python train.py --n_layer=14 --d_model=128 --n_head=4 --n_kv_head=4 --activation="swiglu" --qk_norm=false --init="normal" --init_std_o=0.0 --optimizer="adamw" --beta1=0.9 --lr_head=0.00794 --warmup_steps=448 --decay_shape="pow" --doc_mask=false --dataset="wikipedia_en"
Each number is 500 + 50 x the weight over the matrix's rms, rounded and kept within 0 to 999. Layers, rows and columns count from 0. Numbers have three digits each.

# layer 2 MLP up, 512x128, rms 0.0729, rows 392-406, columns 0-63
500491483472535461511478504492475475483472503528496516475519510494499533503524454472494497513472483529492484502494499526459533515477473521518474498490469482415511496494506483509481481490503487
491594339373601421535590508620531510449511510684438591404501331611604606511656295287430525427509538600312432396532646436542405659423574471646521681357377648490415606510436564455558479664518562
485547446401559683611545437496503543564596484672452493493458490538582290519406630581676619460601408389503528469511605516353536422498392503469610633602508559702476769556494609503506513532556558
419457446382614385534438494448421534477634556417575646484546574514485536357540635620449434462232361574500485574528552471494538456571531531353517468578559384494470350481563455567475464618561439
359566597508616666658536591510504463507428502645781297473444442520394472340521603580417521586499429511612546566492358663519485593443430481496671564526414536529554496388628596353565424625498370
509481512526477489549489468535508504513503473487508567482485509480491483465475525486524500493456548496481489491496547478490478536468510500511520495512497527517481475516505479526514439513470506
475543463439500509489497501497508488516508527488486493509519531479535512442450489522508505469517554530502473536528484532515491485508474491476535497439472515504472482513438469479459496464537535
517525541518424460497576514498456458474537481411575537462559463502544464530476508513539543537482586542484520530574517566467470548460513504516557550480511494448550567492534509483579474539448493
523464567518525436522434487467524553481497577636369461525419536389332562504559514380385425548435332513440459492554541389464519423295536635601472614387502392470555315518433531595304390559533609
466438456452464514472526541495530460501500553412501482434461536499524455551497432471516530508542555469485508487477448515558492520489461515539424508470421489503476572522503515394454459458536500
466519573496585500323433561573575496576635478565545291512464632520467371408420538457464596499699441586552686392468576347410504494524490503328357539486344340446639324558397394363527488444541605
556507532493511472521500497534478508483515451508489465477511487521458501488522525536466535517467498528482494477511496531509501512491524510465513479493491510518473494519509533474446488497505496
529519522455508523531517517493518479499471474497507445484510514554498522465532476474489506477495511481514507481518492502479526532470488584550509540470488484413485484466467475465514535464503527
501476462472536454509550490465508474475513424470483556452518501524474471528526484506521522525456532516497514522533546489480504504489468557489504544444510505561479517517530453461478434531467519
494509499506509477505500501496487502522498534488522512493488499472512507480488515495492528507500494499495522508520507495495484507524502489501516525506498512500493510486460494475507494513480508
# layer 2 MLP down (transposed), 512x128, rms 0.0692, rows 392-405, columns 0-63
492534468514495516522498508539511486523466503504484520522517533501515514514499510475470470469490463475502497433491494494536528532509523524511485509507483493491529480500500496498525528478506455
474571436449585402521381503458565466442501494637588293555538495482489546662369489507481421382518618507447489680561700423668529519512591402519612618497405495485453378527550555535538514614581340
457417411465559603533298575382527459402207498623515439415544463537414600430558509551303433478366555520452441578760595460434531479625441433613519423544580392563419546578555627347511487475511375
649522368239434551577438481578467694443546491496557420547455554452583437300396518553454318484450548533602526495404391531429466524532499474537460504607596359548454579387507525563539450430561337
257453537391578610623412616595351619553286438686497736617455418572398532562599378503352570581584512516499650463344483572610563567480493520578614494490532508493620536353534556479344473559455423
509518493545476515540499453475501505513466469487501507499500495498486519497517523496520508510478474501513455511492482519510483491517493486513505480518483507479478489509523499554548482508484503
522534492493514458538481525541482449509480521510529517508469516505527515535523474513502512496496509519482546470512459500519503449516452480490486520500469507490498499486493442531499487507492488
488475576466521443539470475557452536556455579463454481471526529482569474456464478514604436468510513522455534544530479529440449556508513539508531484460448479504464501486584490565500457457494522
552616514558476495354372448269547501465507437541276530533560531614337603644557490484275405490525524515404409444593523406550462441527501516525319566405654474588536410576561630587284408488438647
501530475498523450432505468463489496535474509523448447495530477491482470583487500473451505518494517494501537466466432469523499613452528522519495470448477519493483489475475509472505419487455486
681427506545415313492494588512364430350556500593503544540469459495534473461398377487538302469570524447325582482323398587427498648570517345475649523533464643521492619486710559531560510600587410
513506490480521490507474501504461473487491483527482528515472508494475465534490500492468467526522524495482474533468490463482513543502516475516507481497468520494506490522474484522519500502523495
437466530511524520501525463482498539474523568493505531506491467503503524444500500490506501521521506484477478488521560515524471521506491483462497498476498494485524498485508487540487484515472482
563543439489510451426443543474485518485492517478509539508497458481459483495495524466487535493527549505483526540508514500504525507483499452499481495520518511476511526521473524465477532512493498
# layer 2 MLP gate, 512x128, rms 0.0757, rows 393-406, columns 0-63
497497577526656556522726463510323393489357470488515719543553452483567599361540301555523515442419397706377543405618542520485365615584562471583534528394549502451409560498616555548425468527468456
560584579614521450671375401450494634531508552522456542540458452601467490409504488615806575588468490589575520501456499570404457409529450523529644422348613599530415484541592433536539459704401529
519574474473367493476672585442380465455550477444504443445491461603579391678624469419417446490525565451454595544523451463576552494491466480535565610518491391455617476486340511357565508430500473
600535676581346635416602525556648599574414483605581505433523560456467752431492422519538418562586557670406368353486364525506509413548559355383401457500521515521323553481588485584565608523404467
495529523511519509490496511545526514462495455505525480496503504469488445449465585508496529487504516512504524563492496505505522525480484532485478501481518461467491530494549501523508479494509522
486504473481471488552501492508453493461508484507483479533544519567487479491476509452479542471491483498535517492495520485493515496498476505463435483520546473555499500485470480502506491529481538
511486492417534472498456524534492444515502522486487445479464519581478496536568495473486576405427531555552519511547547449490526501452425552562485476446469472568530434476438527505482427546533529
658336528557455478581582464483484631449604652533402516466513649380400606521484518380547524480504331501437486589620600385446350554309476733444419577338723501434506379411456442589522466603465533
485567531453559454429510534509511552463471491444517585471526502422589461547493552474573486467482524578463557471489437544573456485486503498428498550497469551421457562496471556507493469456446503
458543591490490530388597563548460502424510517477598525618503456384543373568427595501280510408541536468637565625608508581588543334390564575427451636721401477476561476389428512417550455497526510
501462472515508520505471503545511501541499524483500501527511478519464503476524473529515483493474461496476526469500474512482523490503506535513512509521485499514502498546506509498488544542507495
529429504511507475495501512530510472473534533505522552477500513557475535515459484517499516546485482487501503481516520477522486473483447503549488521531463501503526460482467519492481461537476522
493447494524452529521493486490496502493501514482499488482493462521511483467473513495471507540549511489454500453493571450500521502535453500450476530563513547556518496481496498453491529501532500
527504487477495491492498496503499500494506495499469517480499506509487481508476498495507501484487490486487514510508496475494475486512460507496511494499517493509485490519486513477507474528509469